Weights of a small GPT-style language model, trained from scratch on English Wikipedia: 0.534M parameters.
Each number is 200 + 40 x the weight over its row's rms, rounded and kept within 0 to 999. Layers, rows and columns count from 0. The size before them is the row's rms in percent of the matrix's.

# layer 5 MLP down, 64x192, rms 0.0883, rows 0-63, columns 96-143
098,160,255,199,221,188,233,166,106,207,183,268,231,263,182,125,227,207,166,227,200,173,245,210,213,197,155,203,183,197,228,225,208,206,162,197,159,162,196,126,201,226,230,161,229,88,157,217,152
098,281,193,239,185,221,222,177,207,166,224,166,176,228,191,188,156,158,206,189,281,184,218,179,205,218,116,215,178,187,198,282,190,205,255,199,241,210,149,231,155,129,166,178,215,294,184,164,224
097,239,177,143,213,202,207,204,132,257,186,101,192,245,147,240,234,155,186,208,210,153,233,212,211,221,246,230,114,172,191,179,223,221,170,226,175,195,232,200,204,165,237,165,192,321,240,266,185
091,228,118,279,281,238,225,182,212,235,239,206,186,169,205,250,208,203,239,164,133,236,170,169,205,186,218,185,208,236,223,180,175,265,127,181,217,207,253,204,240,177,170,161,160,167,183,172,187
095,207,129,193,206,143,252,226,212,216,168,155,214,172,187,187,198,193,186,109,177,212,178,240,158,198,192,164,177,267,215,189,196,243,192,221,127,145,264,135,225,207,232,154,92,257,181,232,220
093,140,263,172,178,197,193,198,194,256,223,208,171,186,193,213,146,129,155,249,185,169,277,192,134,180,166,154,256,276,210,195,174,240,205,159,203,203,214,210,195,193,187,193,174,210,172,217,129
093,176,190,125,202,222,213,216,179,215,213,231,216,236,242,155,201,226,234,155,189,247,201,136,216,138,267,174,203,185,248,151,237,240,236,197,193,200,182,198,272,262,205,260,210,225,108,188,193
089,178,163,198,172,155,280,151,210,225,211,101,194,140,242,189,210,166,215,142,218,236,180,160,211,185,187,244,239,127,215,146,212,182,165,216,171,273,215,154,141,210,163,246,200,210,234,223,244
087,193,257,155,248,264,209,213,237,284,152,294,233,213,157,204,163,153,231,158,179,187,172,231,211,225,150,185,214,109,239,205,142,162,156,207,225,216,156,147,186,237,163,154,141,138,106,165,232
102,264,139,269,194,172,258,215,189,189,211,183,223,180,182,221,232,247,189,234,207,201,225,259,191,208,259,194,183,222,187,190,188,173,257,219,163,212,228,175,239,194,189,196,211,169,200,179,248
098,235,281,232,241,168,222,132,255,183,184,168,141,215,244,119,193,261,220,221,151,194,150,217,221,136,208,214,160,243,208,222,223,180,247,221,240,277,207,184,238,185,191,191,222,170,221,171,173
099,210,201,202,255,151,222,238,215,166,236,145,182,197,207,172,219,135,237,173,127,188,186,200,187,241,153,234,259,208,191,280,273,191,194,227,205,169,174,224,199,192,140,242,179,211,209,248,186
091,206,185,257,267,213,209,295,193,157,174,268,183,109,190,198,229,239,196,183,210,182,187,207,220,251,169,135,176,257,208,238,224,203,198,206,191,250,232,218,231,148,187,153,196,158,185,166,196
096,186,168,205,189,186,288,212,142,182,226,226,254,190,250,285,217,212,211,256,240,196,261,252,245,167,157,204,218,208,236,179,267,126,231,206,186,211,215,254,234,195,218,206,170,163,209,272,160
108,217,215,176,244,221,144,210,171,165,180,189,177,185,211,231,267,150,241,294,182,240,173,229,225,195,198,133,193,141,226,251,230,158,65,185,155,171,70,171,174,161,160,231,194,254,220,181,255
100,192,121,215,215,213,192,203,282,231,169,218,212,128,208,183,138,181,242,155,298,211,259,148,205,224,203,157,215,269,184,188,103,226,153,197,203,245,133,147,157,221,199,214,266,226,94,168,215
097,190,217,194,194,262,167,172,171,199,156,203,220,230,163,190,255,243,154,184,174,163,232,219,201,202,217,220,177,219,166,189,237,206,113,122,164,161,238,174,166,194,168,174,141,246,131,183,213
101,173,194,229,210,157,213,183,218,197,204,134,180,303,182,253,216,287,210,198,225,210,195,212,222,178,167,245,141,165,194,230,200,157,233,252,198,223,117,246,175,148,202,223,215,160,142,165,219
096,166,216,294,277,181,201,229,157,226,268,190,147,182,240,127,284,142,199,214,229,181,213,166,182,216,188,137,230,235,220,149,243,172,118,202,207,219,183,176,216,172,205,265,160,169,208,182,207
102,282,163,173,247,202,234,219,179,140,222,201,183,215,251,257,203,259,194,168,159,222,182,175,280,160,148,201,183,222,220,249,247,140,135,186,195,207,174,218,159,168,177,191,192,205,266,217,200
086,143,151,216,237,163,138,205,219,151,190,213,122,182,154,217,253,219,208,183,188,186,206,202,270,248,195,183,263,175,218,196,254,142,221,195,184,182,178,167,130,202,215,200,201,265,219,162,260
094,237,264,201,177,203,254,289,175,176,257,208,232,243,173,222,192,189,214,191,217,175,198,253,187,193,190,276,233,175,153,235,165,166,267,157,191,241,249,241,210,234,272,177,208,135,272,128,150
103,192,124,205,183,181,230,219,261,156,176,145,182,145,161,178,227,226,179,261,193,213,164,139,185,173,143,206,238,278,191,184,201,164,151,181,179,167,216,258,248,156,198,211,292,183,267,219,216
091,147,165,190,105,203,215,151,235,224,237,178,190,236,159,171,175,216,260,153,198,152,208,272,170,194,240,256,183,140,149,164,174,281,226,189,198,170,259,234,176,233,296,201,211,214,189,215,236
092,225,222,128,166,256,195,158,161,278,144,207,223,204,197,181,249,161,172,224,199,223,91,248,241,220,234,227,286,152,214,154,201,220,212,233,194,172,191,235,202,200,161,191,232,228,184,253,246
083,249,253,299,189,189,240,161,208,152,192,185,232,217,156,237,233,225,268,230,255,223,243,212,226,196,248,229,162,243,205,132,217,208,197,219,162,276,278,174,190,304,189,214,205,128,224,211,162
110,184,144,158,158,256,184,209,199,174,217,176,209,134,172,195,160,220,177,225,154,185,250,220,235,211,236,251,150,196,205,246,219,250,194,201,160,160,247,173,83,140,237,170,247,259,258,188,154
101,241,183,231,195,177,225,199,157,194,218,236,162,237,173,154,225,213,228,195,152,214,127,72,224,240,178,197,171,235,209,187,180,146,121,231,248,149,153,197,235,148,250,192,196,175,236,229,221
099,186,208,262,250,164,93,207,240,226,227,227,183,183,206,245,194,284,204,171,149,168,184,177,206,269,215,182,178,225,229,163,258,253,194,143,150,195,210,201,243,292,153,219,154,189,219,195,171
102,167,129,156,247,212,300,245,169,271,177,211,233,179,204,228,159,216,226,175,233,153,180,222,195,197,187,242,119,161,221,235,217,135,260,252,224,252,211,257,114,130,227,122,222,163,241,205,139
094,194,112,160,99,184,195,296,168,225,137,302,217,202,174,145,197,187,232,200,182,216,193,209,244,234,190,159,172,207,224,234,112,225,187,251,185,202,199,183,175,232,176,201,187,144,215,206,175
100,200,195,169,176,233,157,243,203,198,209,152,173,149,136,205,159,300,137,117,209,219,208,143,169,211,243,240,141,260,178,281,234,218,207,158,189,161,226,228,175,179,206,196,253,218,280,170,247
098,177,203,194,221,198,141,196,263,181,185,154,191,181,211,143,235,152,175,192,175,190,258,192,231,219,170,134,149,72,245,182,179,219,205,224,179,226,199,241,126,207,208,223,268,139,214,190,199
134,158,249,159,140,161,198,172,294,133,89,276,135,197,206,163,224,259,170,236,227,228,131,236,166,158,164,184,217,109,101,215,241,158,211,159,140,167,108,181,197,212,227,190,205,207,237,201,209
086,210,215,220,220,234,143,218,282,215,271,182,196,192,132,219,225,119,209,263,256,229,231,239,201,223,145,238,172,136,211,192,269,221,150,199,242,217,208,114,218,219,174,258,172,170,173,144,247
114,156,209,259,217,208,142,167,162,215,196,231,189,164,211,198,264,120,211,285,118,154,187,260,184,211,346,185,222,181,196,201,241,125,184,141,196,204,264,195,202,191,212,195,226,180,227,211,188
095,208,192,173,181,193,186,270,202,261,241,228,214,201,207,147,173,120,237,115,151,104,212,213,189,213,144,239,180,183,185,177,156,231,231,264,205,230,302,212,183,291,214,168,224,178,173,208,200
099,230,220,172,225,174,191,236,199,215,255,113,235,210,202,179,124,169,255,242,287,218,212,223,253,167,160,210,184,185,196,171,154,219,240,212,246,211,232,260,179,226,168,221,246,141,158,232,204
102,214,269,183,187,205,273,155,177,162,220,206,221,253,178,161,227,181,174,253,157,176,204,253,196,150,141,236,208,313,223,204,160,212,232,151,228,168,206,168,206,183,269,215,193,330,226,157,205
096,206,175,195,241,160,240,132,168,245,200,194,208,219,174,198,139,191,114,205,196,202,156,192,207,160,238,181,234,214,155,168,212,219,290,188,204,151,224,218,264,139,163,173,196,145,235,229,190
105,178,167,187,151,191,191,199,231,275,204,252,193,216,267,132,160,165,243,213,165,160,268,212,215,227,314,203,259,275,256,186,184,170,250,216,249,213,216,242,247,205,105,257,268,185,108,168,185
106,211,213,142,175,205,235,185,142,150,212,180,191,226,196,294,222,291,166,238,180,139,155,143,132,180,200,271,200,174,184,192,160,280,279,171,181,113,198,253,244,251,212,180,218,191,185,133,244
100,209,226,201,185,147,219,192,224,199,274,195,156,319,183,167,186,166,155,183,190,219,155,151,210,177,235,265,198,242,206,175,151,241,257,223,198,259,239,211,191,181,175,197,157,184,179,227,220
096,182,242,194,194,233,212,158,232,208,227,157,247,197,203,180,137,267,161,224,297,193,201,217,142,197,170,166,169,224,178,277,245,219,184,177,246,170,121,248,160,228,180,199,205,231,194,172,147
100,200,129,115,185,184,160,132,132,174,185,180,265,250,246,164,203,195,237,193,207,200,223,126,182,147,195,243,161,128,173,236,241,222,141,212,209,197,154,258,250,205,177,183,138,192,176,232,210
103,178,177,211,224,225,131,205,218,178,181,308,202,217,182,202,211,211,192,169,225,165,141,187,178,220,149,202,215,171,174,198,257,133,97,207,171,147,209,211,184,224,148,151,168,244,193,201,208
089,152,212,220,176,224,208,187,160,223,217,295,234,178,240,243,191,179,233,223,249,220,225,245,187,173,202,142,161,190,204,243,260,239,198,170,222,216,260,190,189,172,217,194,206,197,169,165,170
100,226,155,194,223,225,115,198,256,220,170,203,231,221,259,204,190,129,179,153,238,288,184,220,158,192,199,163,186,181,289,182,153,202,200,254,220,207,253,140,210,151,169,147,122,270,163,207,207
093,181,235,196,139,183,216,175,300,195,208,194,217,116,140,201,163,202,150,160,188,154,204,264,182,218,166,207,184,202,165,186,204,208,267,202,146,198,250,185,155,293,200,209,228,267,234,193,171
097,194,240,193,213,237,127,195,172,209,219,130,217,190,211,236,253,186,210,213,238,195,220,156,212,190,186,204,194,161,203,215,270,64,213,227,229,198,181,249,140,188,203,186,283,193,235,221,152
101,180,191,129,200,230,223,208,230,261,213,280,195,106,199,235,103,195,222,244,218,202,168,193,209,183,217,187,228,290,151,195,163,164,176,176,232,237,154,206,228,220,240,176,189,208,255,244,198
112,194,266,181,226,184,166,197,185,202,148,189,208,209,245,319,205,205,225,251,166,206,200,196,210,193,279,220,229,220,200,187,159,233,180,249,229,209,188,177,140,161,241,236,144,222,137,268,249
088,213,196,264,222,189,182,221,141,221,164,105,196,231,200,239,219,186,164,197,158,164,185,186,173,225,252,151,215,302,182,205,141,249,287,169,235,197,205,180,197,104,189,209,176,165,249,198,190
104,222,238,177,170,199,182,154,202,231,149,217,277,144,148,182,184,263,130,143,240,199,132,110,167,145,195,155,162,285,208,190,197,175,149,166,182,173,178,112,249,213,223,155,153,233,217,169,170
112,164,227,213,242,167,130,275,251,157,222,196,181,184,225,172,247,196,214,236,228,207,212,194,142,194,139,149,213,125,174,195,232,184,117,170,159,192,177,153,255,286,132,178,148,168,208,170,224
113,205,299,173,134,234,137,245,201,189,197,196,173,191,192,210,174,168,208,171,226,256,210,221,212,245,281,207,203,209,219,147,141,251,185,169,239,215,190,177,240,229,211,197,214,226,223,224,176
090,194,128,236,178,151,235,242,195,197,278,210,169,237,178,209,195,166,191,162,205,169,198,258,206,226,191,170,253,151,225,145,148,210,230,166,216,145,162,199,243,194,160,244,148,157,160,185,177
113,239,180,212,190,240,179,135,210,175,150,195,245,201,224,219,182,211,216,176,189,216,216,206,220,194,223,201,267,159,187,237,151,182,171,196,261,237,173,224,204,268,231,266,171,186,209,143,234
126,165,246,317,220,171,229,161,262,125,175,229,272,294,232,136,163,249,168,183,182,249,216,155,179,150,181,228,186,201,222,184,168,225,223,188,143,240,155,221,224,249,200,202,202,204,211,118,194
095,240,227,128,186,172,179,151,154,198,239,120,177,139,201,184,118,218,245,197,187,215,226,131,249,208,192,199,243,239,211,159,181,214,299,304,263,252,196,237,279,197,238,244,266,188,223,270,236
131,161,246,281,222,250,233,207,248,151,212,214,187,206,192,251,264,221,171,161,183,248,205,231,174,245,234,203,192,163,102,188,205,169,226,122,192,176,238,129,183,139,209,242,242,263,173,206,197
094,214,183,174,170,243,172,226,161,172,210,248,200,160,265,188,191,189,220,251,149,301,209,170,230,270,183,157,284,165,176,222,161,254,202,292,208,227,182,207,219,190,213,239,188,173,154,251,237
097,279,186,159,136,153,224,206,62,260,205,225,205,287,247,282,193,156,196,144,239,171,265,202,174,213,187,189,175,197,269,249,207,203,282,223,276,221,195,203,212,171,219,170,270,149,215,172,187
091,197,212,207,159,221,190,194,190,188,196,199,159,138,235,221,207,222,133,233,198,237,173,214,231,202,248,149,201,163,207,140,162,202,155,204,190,143,218,254,165,228,256,184,193,153,224,275,182